Weights of a small GPT-style language model, trained from scratch on English Wikipedia: attention sinks, a variant of Muon for these matrices.
Each number is 128 + 32 x the weight over its row's rms, rounded and kept within 0 to 255. Layers, rows and columns count from 0. Numbers have three digits each. The size before them is the row's rms in percent of the matrix's.

# layer 4 MLP down (transposed), 1600x320, rms 0.0458, rows 1340-1426, columns 80-159
097:156123084113107071098132095140139097113113143147131164145076165182131098101120133083081161140135180169137189069067066109150096134129114101119125113136104165137094139171154163169115107168172132123168130167129080090073141125156123097043108118
097:133187095141124165124126110114135140151130133133111145087107158102100132132205123087096170128133159178121170112110129052166144137129099137133137142123096134107124195057160192139137108118079219099098148127125178091126087092153129096117103192
103:171172079141116135159213152119114062127106077110135106117097094131144156144136068127095119139144136197062112177129145092087116035106128165164123155111118139136106112128149122165144150128127133077115115139121105115134173051095119135168086163
097:057090128106070106149118125103170099137167131191127070159120136126184107139111160085137093050135120149133148118129153132144146162179190106076120165076104142095094124151038134128125155120167147128152212130093074101098206155088150092161074108
097:130120112145093126115168113153077116103190149095107116109125155156081159115157119121159087066090177144159121089123123136120154167095120103088150137153104082150133105108097132127178125125167113152126142168089111114108147074085089108141125167
097:111087186138154201098103121182119130212203145123153143134117206151172070120062157119030148131119142045133117078197155151130156160163122117086081065095117127099154124135151140138112201174060116169128162105057184122189124147109128109141137124
096:137124078153117124051128129093069157205098157133127134103089147109145115109127095095097050144142158091162095119116086175123149101170149128122102149105129134137178138119164158119062103128038080097070147128101135134126157133135128140108164098
107:162140111125138081173152136162082127162127189120099082145109130081161147087166130133095153179192127099142116137086117130149173144107081077090162112158131129133103094119113127099133096158085142124125147140096164075130116128120054099152148114
099:144109130121128071091145138135040140191111152157122129098117107152133139143113167129091116163135160128130059130139105102119161101112214104098091110090130177157116129110083189109105159119131122174083120085090108116203127150113105174135090071
097:138059101113152135121154114130139098108186106091114135089086139139064074114093089094061115103117137174110148113125077130132125110114171103124131144066161114116109106131117149164167106098108119142170175141149134131200144147099150144186137104
104:149143061123167069095119149115141124112141141159134139164107162078129130124110196142147092122160043144087137131129116116134136153059144183146168088075155131179151143138131081109104168131102135097130081172201091150107132136160175136125093173
095:112147103097138115161134154097117101114184161135109132126114070093111138159132126144078146079139070134153079146101096082084073116117180137189143157107086161132117057107130160117101065122196119100152079163132097157149132109097197122162080169
121:138218103107129150164167104109103121206180103139150098132153136151188097125144117143121147101186097047215180093152185183110140128131184078143156144119095153106128101173164110119160137114074146114143112115091119127122098115119142128094106134
101:190132099051142105125090130152139114106124081130138136109158159148143150117120096151104142119132144102137146077141106137086124169088140101132146117133155169138136122085121124122128117146137142182118098130103115136255141137124072134124073164
097:144143143117097175171091117159131124077156136149149087132167098117080077090093121124122149099194115093145094120050131099126106110065107159086154124103112109114160098146066086127152165126103129073095106112101123171148143180152154187168091117
101:121150128111161091154106162127133150099137133130119144080150151111152204078150135116157133140104121152093201083177114118065163165132138183136087150137151145133079104060181140137148151096130180156165134142101125125106105157113097073128100169
097:133142101170117172171128124123181079084133126157121112178112164138177135129080167138117132193176113117146128131161139091123146136102114138145195135154098179121089096123171131173137046150135142120156137122104128140134105096097095144172148133
098:163175159200145083159122097172118045116126098124145100136140148097121134076134102136134143153117117140070174136110121125106159108107191174109111128125116149159162151151136131111165131120094115148112114107139141121167083140116127134153131126
097:123109140172149126130152128132204105143150153220177111171082101112148137177086148139144149157164142133173096086149107115119125150121207078145121105161082163096191102139158135126098208169180123111101091164160099122093128117154122156143141143
106:061164058161067089165108117142098117127108152178139095059121132134109145110136099114167151156067121142080114087099077097086078165132063136050159132103119118135089091135180090154110130137123077136148173121107177118118112063165140123106176138
096:102103145128110137171115099107104164122087106132111124120111115165090094144081151089142148115133122158129123093134143166179114132160161145153162150167147136089097112163124115167059076101155126145152139108162113161114055113046115082117073102
104:108130097164116128151073127164054145126104091090095141121104163175135090199109153079144131131079143140124140090094145157170145166097085074170146149061173088115107089127194143123131146088097083080171098120207108110096165133183170047140101088
105:154125182102114112161107098128080120079134177121147129128141089100152139159143180102150074124193079123102114084111104117156136154120134064090155133138123131159087094118152132182171118112080083076223152129117088188151155128117141178128143139
098:134089182180123093164168125090156109181133110092124162147110113130119085112096098147119108077145108066084148140099128161075075154179159120172116154130132091184110168107076145148120125143115165117152125070123153158087172111173112119158102170
095:135098160156178166081133117134142168173093134108186157110120130157118100148132169080146113153109165190118163144151123114167105185135157158088148140138143111149082173159084159106106116165076117134092078110146096100121099141154098131140144105
097:130096075116157138110100097147152124181138135131088100129105160093134136084143178154137169136075097127127141160075100147091141129133135059099141119071171183102090143103124134142157181100118114122068106097103133158104128079140068135154101113
096:113055220121114062148114117129132109093147150118172137148131140111107073149098113101094150084086102132147092149156145102188114161124084074079162139099202123153101171187137197120136110098105070149203141123170123098119094162092111126090138107
098:132206152089163116092177133084056079141119151184083101108141119065112118153095122076125135126142108117187113120150170153082140138183181129097155146103096076185118092143152151103144135119134176123087115067131080101133108158111134078192184163
095:071111152138112135135137166126144114104143077157132098135155129134155087213134153139122135104117157117172114132116109096162098175170096133169099094223174187096108141158125071137208133074128138095173127104123123098162124168158131137090066137
099:141158184038100129152097144112103130128174115087143115133165142111178097138092086118148151130147158023088133129178160136070110141108101129136146188078124149183178102120115084112117109133084085149112147057097146147131167101108142190138102118
098:111157104178128113131114166046114112160149103103127112136112175197115156133141090148102116150107150142154136169083069103133157140120140163095106140136088130133108174137159108159123098163113124199162142172145144075152124103155126081148093156
097:160089157070113181161090155134092155145102124085146115201140144126182153133183112124127111134076170104133133140115140141199105152095135152117151121132149099134094129123167161099174086087133199065164173105152097098123116087132172100126043122
105:145098105114150111083141137161157076055106126123107170167108100196138173141140112179133141171132108117132083125161109117107188159107141133109157098138110062107157142114107146114119085110133142157111151107133127123114207134191149157102119126
100:135102111126197098128088091146098134121144143155118175114088133143109111171096089130179141119159144155125150103118110130148089087125156175109099114127146100142170139126091147078135113148109150173118173130082147109125129172104113130149107180
093:119137125147129152129133088203090113113151097121135105100076035085167119102115125104158098159093124117122128183081112102045152128112080081109134131167155163113147128165146115086070102083166068126085151186101123148117101070143092157139110111
096:122143117094167092102131124122102163177126174118142138060088126069116084114106135106122098118078152145077191125144087183129147115133130124107189132109124105145101139131154180079111117142077142171081082170175169122151079145115147132160086152
109:114226113122105111133135096137167112066100132166059096111180091182156120159122075096107172150116061147202124110143134108147158158114075158104178103161089187147165133126169125116088057148134079170111191199074160135125179128199101152087158103
095:096129143134154121156146153093107156165121115135187134034136148139225162117104165128077141114109138176143098157103128089170090138188152158130152105128220104125087069173132163152091062084103151106119090052147041155203141135115198152130157122
101:141115060107100142084127130140172120130089149116134162122126123072142180206151159138156163132089117122088125092126116147122197150127141131126128156178073106151102072183172119134149108158049160138191113125116150143164128109092177163114070117
097:163108084158130156144184107142151194150149174169172135090133174099156175079104121145098097072136107149114115095134122068077124092155134182104141167134110083077116150147111148120084131120099105126148180142108132121139111078152052146168121145
102:068089093147137096061149111135129095111156107110145103098121191095140126121171149135178121160136071106120176109161091127161086154118130099166064096091144104084163099109157139116166141104117169116145082126117210120117126119127100097126161105
104:123114171103153143146137135136099139149113091156100114146086153104170134146162096135188090157121176109043112118143153172146151142159105110135108147086078107102132106126092191097116152134125112135116115178130138130157131173149145141143123125
096:111102120122097181109079121149094143109141149079191094099092202176124203132140146143118114129148123120166120095088163137107096115124154156063136164177170081158119150173188070076094089158111141137137107072072118122173146162123143142108140119
101:139118106106174138077077144116166148134165170096109100102186216151140098105103148204113121150184142123148083057154118156153149146094086160100088165157173169140158138139148177121190084115138163063117136130157074105157142082125118106095120062
094:114124124159116153148128167120123137136127127122156123121102132098158069126150117130126117154143128131132151108100194141125099097143144085131101114131146116113143201073118163133083176141097161136086143153157148081136162160133173153104050055
099:127132156113116126166151082149042081052181166103140149082161083124151173097191117123199125139127125120172108183112127125134160085154129190067199197087094169148160099105107119128121065096149132094150137171098140106141125165107103077183088164
110:138093191118104194126166135056115104100109128160140139116127110155078092166107118130119126165116158107149147174138110161169136127101198160172135116115120089096092146124098129170123153127104114105146175093183124080157103212181058124101097070
097:128151122175086121101151085158164113155149193121159125094132150121120113123191129118142122143150172088103142118139183200149091097119140075128110106152105111129203117113148139055159116070061133171114134066120149139094178121170065154096036154
101:063193078136136130172155117140102145086115141190147169180063156130119175100106089150121135122084117135125154125160159095200111150176124148142131080096148137177097105096128138152130116087117197122123144094170139099138130229082165085166138125
097:168122128191122166086101153084110120156155172147160110113186108143073133175099175058139123190105156177062146168171108104114108100105132150123112177136102120133159125140115069125108127078100138103144137112144095122147146100114127194086136106
097:117087109067151110144147137101201106128140136089135072113132139075169123110130111109123132112134157154166132164151159128170087103172116141141090031160108106115114147112067122198143101108157104173123119100110109121095138113143093106160170169
095:167107079113152120163090195112084099133099126113191134129062091149197140093066102162128105148115161115132123117098128157084108163155091139096105115078092100091172129116070130127147102103159102123167115106116154120127161134087086080105119131
120:155119150124099124127144169142100174134154129097191110154162172118146172118143115062090182092163115113112154099097101112143136080127133070133163172081118137144168144129111150149100117100121139149138116062104100119142093126107131100115096165
093:148121106132105109123064168111108159123089148178070120134118148138123114137080144146183121119095109074147128073119117174108149088172069151070151103108181136113131102098069142114143126148134162146106131073181152156105136123139139131134132097
103:162170110131159123119035069130104165176128101149125128150100103082210172144155163131143184097158070123113167152095135114127140115103110141154134126119144142119192121103176121106211115170103124173106149094121095124050153164121071149139144092
102:134148096079198097148148179130137082128092148165096160143216116154125072157106142072153115092052057164144070102173126110164115160146115190137101106078135099174133125133133121111126108140172080135091035127096109134048119134112121105171155138
093:072186065152075109105166060137138092100127140120133185127144171065127121138153127149149153118107157151148128160119122170086127098158145092120124139148209121101142179138176135116128140104175097111171111136111168139055076142114152133133129107
109:140175146100113111193102147136118106118147192160122191174107139103148117123107148142100090138160151120110093142147095127126117136091085142103164081123135125106199089138123111108082150095136113139095137106132179079115100125153128066119133172
098:113129064128183102143170159162118123126091166122096132156171104095106193119198132081126099126112152139146146128180173105137111113116154161078115111126135158140130123178100181136150169182187124176155105087135167131130126148128031151148127110
092:203112118117192147150140097076141146165106080166102101199098168099137063150126113129149082133077163149059175120094138136099088111173135131129131127120150131135092168174132161136089130111148062120147087136150162159168136127159129150153143186
096:113151106093113146127093141085129099074172073116159130062140139118148145136119129074197110125157136111178164063137141082042122172110090165048177093083133115152131150199158110080117084083114096096098185102174125095116138148112148112103139108
097:112148061142133166152173092147108124178174067106128159182129169097100165088088140118112064125194122112153117083176116162179084115114156076078185220135149120132134123104107181152173136124120132071156160201116087108082117148094077081094136126
107:187101092117120113080145175163140118161093131155137127089052143096085101168137123142209116098174104101138135089163066138126149078166194155132125094134097142121172154163096073189128128137106125100131154172110160132127177036130155146127122101
099:088117151128112113105140098124063128122124183171127177131154143139161138089144078105114116164074113109111078125066141113137111150111112048108146078167158126157128139167169118100106117149131167125122103173152074084106095077149122113157117132
096:169136114083100162117176128144127139087160172125116107120089133114123026155184106105096134147134151105206126150151108188133132151086127142118166151119134115127117153170120206060146123073183106099165110143131101117101111188081105086164095131
099:106137127104092089137148098147174117159122147177157118078136170112187125139129174119132118125131109069105135136129101097121189135121173145164099125171157072092147118116189086125140147147106118110154094174152166187156127127104136088102163150
094:139161124140143167109102123145109095098114206109144139104107142109125128161107132112098089111130162156080148138079119208119075106174167166086116158118154163111163138109136162170053182142204132124027125111126151071095069163180129141120192115
094:087167133171093054091135131143114110157129141167169166167195148112136164105083144148131118194156166173165128172156135113055137103081141216131127129137075068175143152128130116103121176165147102132170102150154119158155165125092139088161113111
105:166139143109142149140133103152112085137122087143080135200136145050101124124134159056136110127094096106137199106089152102084131145103110132104143146143125104113134136131124063140128113066167123169135097098144137138157109155092156116187132109
098:120193142196068101123124151193101148112099115147144125111119168121115077183072123120159102083160106146106116104122132102126132086136079121107160109145184110111163120113161112141167145116029197093142163142134123130125085166092120080142144090
109:041112090107090160119139079129133095118142108165192113174121135097153172129179113141142178104167156097135163079147142093126118139108128156196133083074182113087153072097156134097133130145132151115098197128166185119105094119169145170134150108
127:126135146110132145144125121168171071163132096139216173046105130131129132129142194133111140108175169089102134158139162130149197161066172075092131146135093120143125106099138174144051075157114135158113169198115124091172146094144078149090155137
106:101137163118112120118164163126089158156161121090161136144167154153172166151114134076142167114151134131110146072067197137085080106096175093111139129064081111102121120109113153100114134166160183157165199177131136107142156148157099150085148085
099:095127147087110175137167102070139102199115096142093182136118136153093034156110105100094142116105187125099068092133115132105070133127097143159105136107145140148139157122179166116181122124142087137094111075162150126104136134097081084144124121
100:117171102124121168177131147122135072164120105151131152152129099139195138068145141111107065118171101125090170088171070112133138087155105195043134132136111174156134089140148147108138074153173151112137142130141099141128155120167141148144122171
099:160139195170149125173101125118099097119180171148092136072099095119095166076130104110120089098094118174116192124177137162164206138145109134104096141166123215125122165076132125143130198089114164127139125089098077089137138107146165157098112165
110:152135071065071096108134047110140151116160106161150079200088158109074092113179154116068130148122169139007151139146243112092151088125133083144114132190137148112137163149123129117104123154094157105131139072084175127129110146122154148073135094
103:094094129141166159103111111122124133187135116106130111112134142147117101119189119133105133113119144083122101062119113091123176190108117164154100170084124149101090087122045161127145174124111120101130109060136113129154139172123142159150114179
094:146099169174048119088084128201116078168116164119118111161106121126120134151105136165153158098070120148204137087145102163157208169187134129129116110102087173118200176118128126107073096113101114164074090123161123136107212147104130077124106112
111:103066157147147161114134147133147130130156119164128176126111153049142236138133096118095133104136139164145121104143087138150081146142144082121165126106058175115180129126124128165101140127154146182117219119156096092137140156118105108140076133
093:173105114085150132128097119135144162138115124159122128089069132135167115179117167134116140144128160183077119139116212106089091153133101140125178122053105099091146111155116132151132163145070142123098150150130125094201126143094106095121123141
102:151109171071080120118141103096095116124144081120153114062124145154114106140073159199176112123153145180121126172116111157116138152103126113124132118106119134099116149094075126149155156119145162183157135182143124160150122180085162195140145153
097:127162115094080193136148106182179151086117163159088081169055129115158175132080132178121143159102117167132149140092129091133105151146144072140145109108126134125181197189117098149078125126138106156161097086148146122134111123147147096109113117
098:131124102079192131122133180126150125178087165152178094091178138144174138241096059160137066110126135096118089154150148115125143141136163184145180134127148126097083128128122139175124129132082104113111151147120118158099127135134106069125123110
096:175115119048133119126081146141131147092102090116167171152125169112123135097158092139174128099148117136124137110122126125120148178147147107147156084110139135092140114106131110141151164145090144080159139152105081096147169151174128107131192140
100:117161141095127088153132134130166157063138182160107163073152096157091182106143140180149148095066103098134134121067102126074177094143113127133086170098154137115097100179179147064205149177121157108105167155095131130120145119151094130110137110
099:125131171133130182064108095168102128136193147156093150144159173157144183177132156061087145120093140140120122140094119106101136181119148116139155165141123107112142105139127152175114173202137136138146098112139153201110136188113132079168137081
# layer 4 MLP up, 1600x320, rms 0.0459, rows 1341-1426, columns 80-159
092:107060153093162092125156137127105128132155146089135139091127124180104099158107127140115135104149167087103074169150133130105108108126141122104180141094120105120145083172059121072116120164132126132126150149166056145048122156161160136116170078
107:126123132115093087140111113136141196112177150071144087132089117116066094195124161158148089117064185104126123098069087137135120171084136086162131187160151138088160096121150155113069112171147145060103132120127167192114083125080159111088152108
100:114154123131193140097098111154085150044073151087120151104111142147099167143162090110126189179072157128138096140125095152159129123086094164157113101208133128141154150120188151115127097108039071157115068102153186183128107152193078134105161099
093:114129157111162104124096131128177135156065063208158093135123070066133101109094158130107154197148139116123114091162120167127146121134173111180126119102110169109097141144122175109086124158113144092143083116159120104154132139159198176165125143
097:117097161124098103103148149078097122085045073101134123137154088083115122135176152152147095127145124153084178198088163101152161112123167156149209104157141143161170125144127144064209091092171139089137137142148100145076112110145162163123120163
099:153143165121102103189146138166147099105147142117171132100127151120163124131155173125197199086141061125118139115091145096124090156143071138090126162139082129106155129141120098150130124130163150154158089151151076169099084114132173079156073167
103:088153139117162120142135171103130162066104091098119199134104097125159065161175141104134112083119165099112131131081123119141110102157098152090084103166065191119119086104157143166144106129145129105146143117161164128130212076093138045109082195
099:162210206116148199193151145152115132126137124119138188104119134131105090127091077132151145082155119144133179140129082209186069167150083122124160116100095062099172121135062107172143185152157146140107141172101125169119185091110156155192118120
098:144163142135120154138105126078093146181078146101098104129173099135194173154164165175135137120108110082107107127114131136159134158120106165087156113225094163154146150106120069113073133177134140129111105070068125090068135124119131121023129158
108:088116134096074139126132114149138117175086098115082091093147094166159143107130099073145146128145124050145049179169086156148122111153161134081108117143110132092168114089067162191127094137158128066166120130101107145126096114135113129155127101
095:129093097083081125082145124170105120125084070113154174120095118163140100087095092137152084135115116146157141137122106163175152171100100115067131161122184067147147167114123139150085144147109139156112156079075100149106127181156091130166157086
114:101108110081120140141143154107131106130130065074141066114186179103131136166176149140102130096134126088186164121158061116139178122178104118196107157140143155129058094186164085136096124123020153147145144123111089136113106134093166114138104142
100:132155146160135125176143112143098120113106140165121119139098099116090125106135130101163142161100129131111107187150112108152139102097121115083140135110146066098165188128115099126112139103141134096144128142117151129023151006136167141179174150
099:123099143106155051058166143121144156137176112057099201182078151140162151166161120141161057150047154143119134132190135135131130135173121131166124106149150113137088193104207176103134113088118146150115137143120171073138105109106117099074117150
102:094084119158121067097115120105110098113086154096096108152151139129137126048108131116123153109167029120139185104123164149208140127139152094100156135147082126049140201164171114148129155160187147115143116204191130143109152116090136121144149121
094:140108090136075100083119130150103092167118111141134138106119103156101178080168124104175109140112132184129134063155136146125105123148165138088108152157097110114173129113127100106114195125142121118096052146148108124168178120181154117086078104
097:042144120116074120131126142108113174144118204101119186167100162103147104127088160125103061053115115133112145106157146148160136190150082106167131120146144117118135121111120169082101138111166106144154162136104156169061128147113116144127119135
093:136164094116091168098117155114102164138120086146076105084131129086076093068161088139088153099119177166043176204081169103159077124210076159093140151144170085145089172141141113156100077164131112141143140110162166121168135112142157086128146113
104:127086111105164128186126137083131127132167135163117137112135133140122128110087180140093133082124124088117112101200083159172146132088181157142163171159130098048074156076135112121152198096132180126124133117157141064162141126123189176112061158
097:143112106156132110089127169132144101106137182158123075084106116121170167103187125163070107170143160117146138123102095105075146143112096099104108045108097113129195124086185134098157219133144178114131116147116135124134198109193150164182143145
102:171104170182154107169114127144162133129054149147159105114140112066135109095192108131068126120180126157092107192176110101093115142206132154162181155154117149081114160121093097120181136158101161187087156141155128156159073119130110164136172177
100:121125137162169144127136138100100106112113029142124112100164181138120102107098130123170027113125122118154118077139141126096146089156137063156107129140158140127145183101152135146139137190170149075113104111190169081115090121133155106081188141
096:082154159029151129183075127129174140127104080146104085094146157171141072125150094099114152158118178185119099145116086091192131142119061134119103126197183190136110069096100090187155142156161095177137115161232101149110060178097119134134149102
095:081155070120131108164137168116128117095196120134077107115092090104126156110134101178083117102132097096167096137163146161088170085144086133203144135187116165101161036093169105151113187112143133117159152153119142162114121131092122147150102128
103:144152135134177130125125158086093167110105109152119135090114082186152133166112080108076106140136167125111102125193103109183080149129145155117110149140089097148177096139137122108102094165147096130229150166154108098078116165105165136152143088
096:134157110140118206167114151142107120133093139157125102113144148153195184171176179156107117171174128093112135132113116176096088115152161157160094119151108161085129103126143104136126137180071196119070080129062142117088157136080100121114140115
100:125099179152116121100080097137148099081110096083121124133089105153133155099121152165121131132110149125113175122077115068177115142080145111131154087110117180114199137105149085195170142179128046122158198190108142146100123114070107181141087080
097:104142080121138090103125107123187172112088151070129108118078078129081174107106121115117081154132064163095118114149122175069171107109165112098154146063094096161102130154128127129080128175187160151137139132157162152052169107162096156129158102
101:122146119184163132144159142084107079131053080181099132146175108117130079160134154118164135102118090211131132167127107088146141136152112148152135085087116094108121148169146137156160098173151129146166101142106148042042106139145118070128158137
097:172102133088123110125089088149151137155089108160140125065130085112174100124145207087109150122160146135134106087109119139149129090125150102120139102135142155127117109118081117122093162124138123146091125135096133117075117153054133167118132149
101:072162116183078139088118077108154098165157148154090172081161083106097105147066096166131149127174124163158162110131089159084164128098161118137150123128077173132138109113104133160095162124114070233077129106146139149142118117127066139171180121
105:164086164166109110117089103152112186152138160117181143170124111081129105164135111068116109103098086131149054093120146160118132123133121135139124118162160080157151122124112061046117099090093153183075160133133112155137063153093132165140077110
101:120163099130090035080111152152166201147142152168143118113122111136113135096130099085089109083121124182141155094169135198165122109154137090105102178152151133113153135121088156138101143162093099088111125122107163094097114114129163216136103071
094:097111138076131113117090127061161156126091180146119175136159215128098168159171150181111178093188120126090143077173134154191106129156158147153086120050122093175098160120114139118180158134066182111137089113145113135115151202081150155161131157
096:072098118179036189135097124127131124084127121185127122116144134161141106199161163155143094160160166154143103124189126112190157116113125113108062081115127108091189082125091076189151134159116104101166156102118112127100136106160148130085172102
106:131115106154170203176124115152193163148140113141114159135115148131099112111163118150131028111191130078126110060149129131133138139149083149198085123068092167155156069125175109173141169163175110062115145147111141122147090128151116099128176113
096:080105135139092166123113078137159080126123106107086134200105089128069081126117106128196076203160040101115163149179056090062193124055125117121114164135110150183136177157124127073135157153143100148116117173151164131125109139161084105138100134
102:108134159128105124141152119189160158144171078111131169177151132152146091112142145126123124162123161114169137167126073115110121160146145131120116135132155087152145097055128152117140159040141108111119070120171149180072174123143138097115221063
100:115154140129158121173123116120148090072138061121134206152121150127132129117157150118128175151136180130126145154107133156182137152064127104113119146190159128137095157089128111144153132147124138167139059128104136092085136125105169118128161146
104:127120133176131134131117126083144099162105163165108108126113114184097178089141082142110126155050129150134188170115172102105141102097140139122160118130090149145128105104100131074144147158108160147148117123146141147127131162128135129131124145
103:168135094125159123123173111138118155083103120138090114132171149174144097069118111130074161148105152127156106080073149073164155107117163134105090110164085128118159081144121113128131087173073160149082186155129203148163097145141114199134095104
099:118100129133132056128175132116136120143109126138108128172159089119116095139213096094122142151116121160109150106105101087155140109172148081154093082109095082132136119086070136136187142145174123141135133208196160168126102157129127120139154118
099:069085147251117169132144084126138093147142137161221140123118165125132111146165137115116162117147100108087119127126127158064158114190178140145122157123091129083118136116170114121137159143101109190175147123125132154129098163117139123185149180
098:166119126100136089140140106139159120139109091108085125109148128136127173099122149104118127115102066172127120154151102123146109206138083180157107115165081097114112115174112161097153137100126140137101112123124056208141116064127122123150185184
095:117118155113121150145101147116194130139074136130040119159111147167167143159104129117046123123100115159114190050134107130151104156095100075190086050155157080121082132182121152080116187116099101163094084105134103132114153099124162197100148082
103:115148105191148090069145140137131169140149129162165125161114094160153176092128147143105133149144081158154093167092136156079125128131191096115131102193091142106119148109109115120189097121133109077135145160168180109137144178133140154171173073
100:148177135166107108137109171158121154111107058156096130109098127143137125120111117119065166100114165116077137174104099079122076106133107169123180105081118142152139199151117067170088152140146108053164150152074108133161100153079099155182130123
096:102095142195120155130120153108145136137093143121073126032167158093138072175131170121093123156082172083147090165128074164067176094106132105150104157153087127101147116132142078128106142163143089125196163150123137113073126126203110148142147132
099:076105119050131101161158115107111140074144128080123116115043149114127108076160150186133131058176093113158105109115122138151105149127092136147121089151118106118137138127124182130141135164136110079117131147115171116126141142123116102166124114
097:159143137165106162129143126176074087121118113174098170097145101177148095143140158115117169121172129124061148116105186118145220148082170120119164169119105109163128116112115155066117145168101135141111145116145126158139119147094165166156130116
099:102162104123112107092138063116138138102154130139044155124172124074104137122176134045159136140114119152085110102104170116116155148083148127151133160167180147151104124133175126144127136165105142129082134134125097149157124153149144167137168124
124:155069118101123092139086148163087209148146127155104158088110175155077110127133148079068132128167093138146184110108086132151125093192128076137140110131083108083192155079136118121102121132056137152191055115137193087109082167098157122123134129
095:090160124058138153142160073165127099145114143092125141126160075102116117118142153098057133096174139125147140168098138071132093184093144088161144153142082119100152121111129124136098092135163129155103138150116104111145110144101096107139139145
107:176148141151152154045144151216121100122116118129128087108138058155113115085109092154076153136157100122161170134109145140090163068106146099098133119146150165156130163157158174161125147134137100098096106144104121113176086176138125080102052152
101:161164076083147123139145133157142222138092059163092150125150140103156130158105148097124115131129111142162121124114133096090124120153139106122089156201098162122140139131138159120158175108106106106166133123100144132132101088093153113073145076
098:141103147133114151140105155153118163184097066108090042110071101133080155093107101197140103172153106116076173086100148140102123139091139185131075141120059109169136125114146171102111127149094138116119122151163110109199132115142146074225163150
103:169072165158102135132156082115113176126111146105125150088126087139145146108149123167136172140114117149079147154138218094143125155148156097116066145137152132111154144157167176140143123060140172198119101086138131115069068064161098084117158087
101:103126155197055124135103118118144091089125108105117128096086144152125138066123124112085137147132117154116076156101120134133176093152129070114164127105109063097124179128141126121152135059133114093123056156145175097139121150160079130155146147
096:036081101111112044097132142125113178125115160140133138059139118161127172096126144112136159082208117138164123114099116194128180114116122118150097150122082115114190161126161109109089166102156137147122147131150087182114151158134113112137113109
098:162121109140133130110186135117162150175098130120074112206166141121102129136130155139088139077102113153100110148108146153165143096124107173193139150119124171113088150089111140150152137143180154165161192135162170117115134109129124153140151171
095:162140107105089189138056149156121125102058142131137152144118165147101137142151105129101145093112129126078147169088181115056116137146079126192119114080147152090097135089118090130098118132119039104130107085146164110083136067123133163113164175
102:116158148147181120086101148152110133134073114098140133139109135167121139091144169093129062170112149166141147166113141153156093080153031147125138198088150137103046173121115084133111146133174135194169163127120137139077072175124117107113126175
101:155142135146133126200107073153172115158116096084154133110103094108097125132142209208074085075142137144135202121160146168139114082128134151141146140107139100097083130111059151138151118131100068148116164121137156136151187173086123128114129134
100:088106106144163119103095121101131094110069108126157113107153098102134198095119177194139080075138124115084125076135128077123118102194127128129076112117144122131111100070132065173110142189099186160100136077129101138155204099174175157041126113
100:094111142148154164083143147111122133084089099103121125160116101151131103100113121099123157131109107143147127153146167163137095126174077093097128110112122180147063145165090129102181117133134129159132156100086101084152109160108107152139139107
095:157184131113143101179175173122124129152133097129070103169154142122091097083112117163148153115157059132181099105185170056161172177081120085140103095170097128120145143167068076038145094109116131149172151168082092156148192061101140132128092131
098:116150099096140148100123102123146122069132120105130124125065110179062084125151078099131081052109114115119121106072143124182090126177099064123152203144119146077126135120075141135140086101124134124064147084085139106113097159122083126142135132
095:099150103110057132145141148171117213150172175120154146124111161166108131182136147150125072140155117130139172133099132078074126090125133153186148140153123115076094111102135120117130122153088123135113122105148167108150125091116116096196202135
099:184115104056164136139155123122129106163163130106147117152121087139139129096154124133123139143130142122168176204113126124129098118078160116193085163152108142102085139183118085149077157121171068144168101152074158133098193043130154199078090129
104:141148154160149168145136139153160128166104099117151123107156185154107100166108121159134089095091132167154164086137099161143151117170151108156112078167079117143112081111152071100153157093159111143150133112134152118151072061115180104150107145
118:109120141099115195120136154143147167064123135187155166059110098139131085101124169130122059176080121130149171169145115135098094129072136131199130184109140142153145093105107134099141105111127154104156147181185163125184135146149092185116119144
102:148093097102122147095145108136141142097088139112091141110108160117105172096127132161165119080108148136154146146136163132129098140162121165122133135162157182171133187098136096100150100125149131091084116131126126149102127099193098103142104118
097:153081110160120086139084179161148103053124170117171078085124152133137197130141123105136147123145104140158173119144113103107138107116113132053171149153097112103083127137073126128082152128147150099227126193135131142134143096134150110115131106
099:120077096137128108133160129145090156146088072097136126121139142058102102127151119139102179156104094116122082143059140174112141142074124066196163153133119082093108139115090048159087186099079104101127102125096121110157136163088159153100170117
099:152155036073121104063164141133169175132017089086147096135129147108148132138094169134159181128132154125150095183124136080116088155088079182129148174069103052096175146145166139119122073180123093116165130161161112130114094174168081039166170146
110:109168069089100187096113118128112107103134126155093141085180160175110116130097176094148104135092032155120135161109097139148122126051115126164137167093096138138128095141140128175162088114099119144105139147163106151118059123164154129166070174
102:117134078106110099139106180088158192120078144131167085104108136089141133182108162141135174119141155091106126104131160087085122137148136104097129140155152124075147117107128137103169103106120110117166136161116144118131104061135125085188124120
097:153128107124193114149146111110113155076112061137079157102142123121107080156183134108125122154177120079077169147079102135124100120116136132159140114143134082160068105129159042186147212187152141093158115171111128101077080156140110171093121114
108:137147151117132118122170101126172141057117112136067097108174070197107127108150179105100141123153135108130048163135163087137181139116129164084155132174149141160091152162148132117137124107145127145143121118156149135119127124129119072119186093
090:059129117172130164134151148139155065110109124087106176142170146148085142069128097107098092135121101105163131091122115097152145150174168127140107134163161149159081141078137140113105119093160148133157117135136133167057165165104184139106144118
099:131160104195119128084152164145102132141132149122091154113129140186146159101145133159140115103139115110139113125164076111101133086139129067142076130124108144125162086075202111128114181152099103108088159200122133121127056104100170104144155134
099:155072127134145110146130096113097082127118197127170133090164118110091107140177132085202077112151128089078126134155172104149128091151121124111161154163137062115079052099137133109141113135127119067160163163122145104133169139129047170130119105
097:131097120179047132130089080107132135098131098114101171149074119119148146044141164117151168122139118137117174112122102150116139119119113139148061130140125114150138161105095113090144148170188159092128106115113104075122122132146120190132106113
100:114151101152140138100106076149172137108075122110131121073107158132104075164146150133114105123122140142107133134141166159127111081084132128145100154077080052103099182132035144134042082156117167176125104207112158129098071128140091171163184142
101:098098125127147169072174128121104116190100103138125112119111163080132115132126118064063118122139121125146113178181189115118089121130170147127157100121090121162101159088095094167000131096141137075164090150162136069159112162140081116165117111
100:130125109147150094133148125115139089138050084164154156114091098185119056068125137146132108171162112142096104213096111160142132121153139068147117118172149138093081118178188108098136170092103131121117111160073056075124140095097124129087164155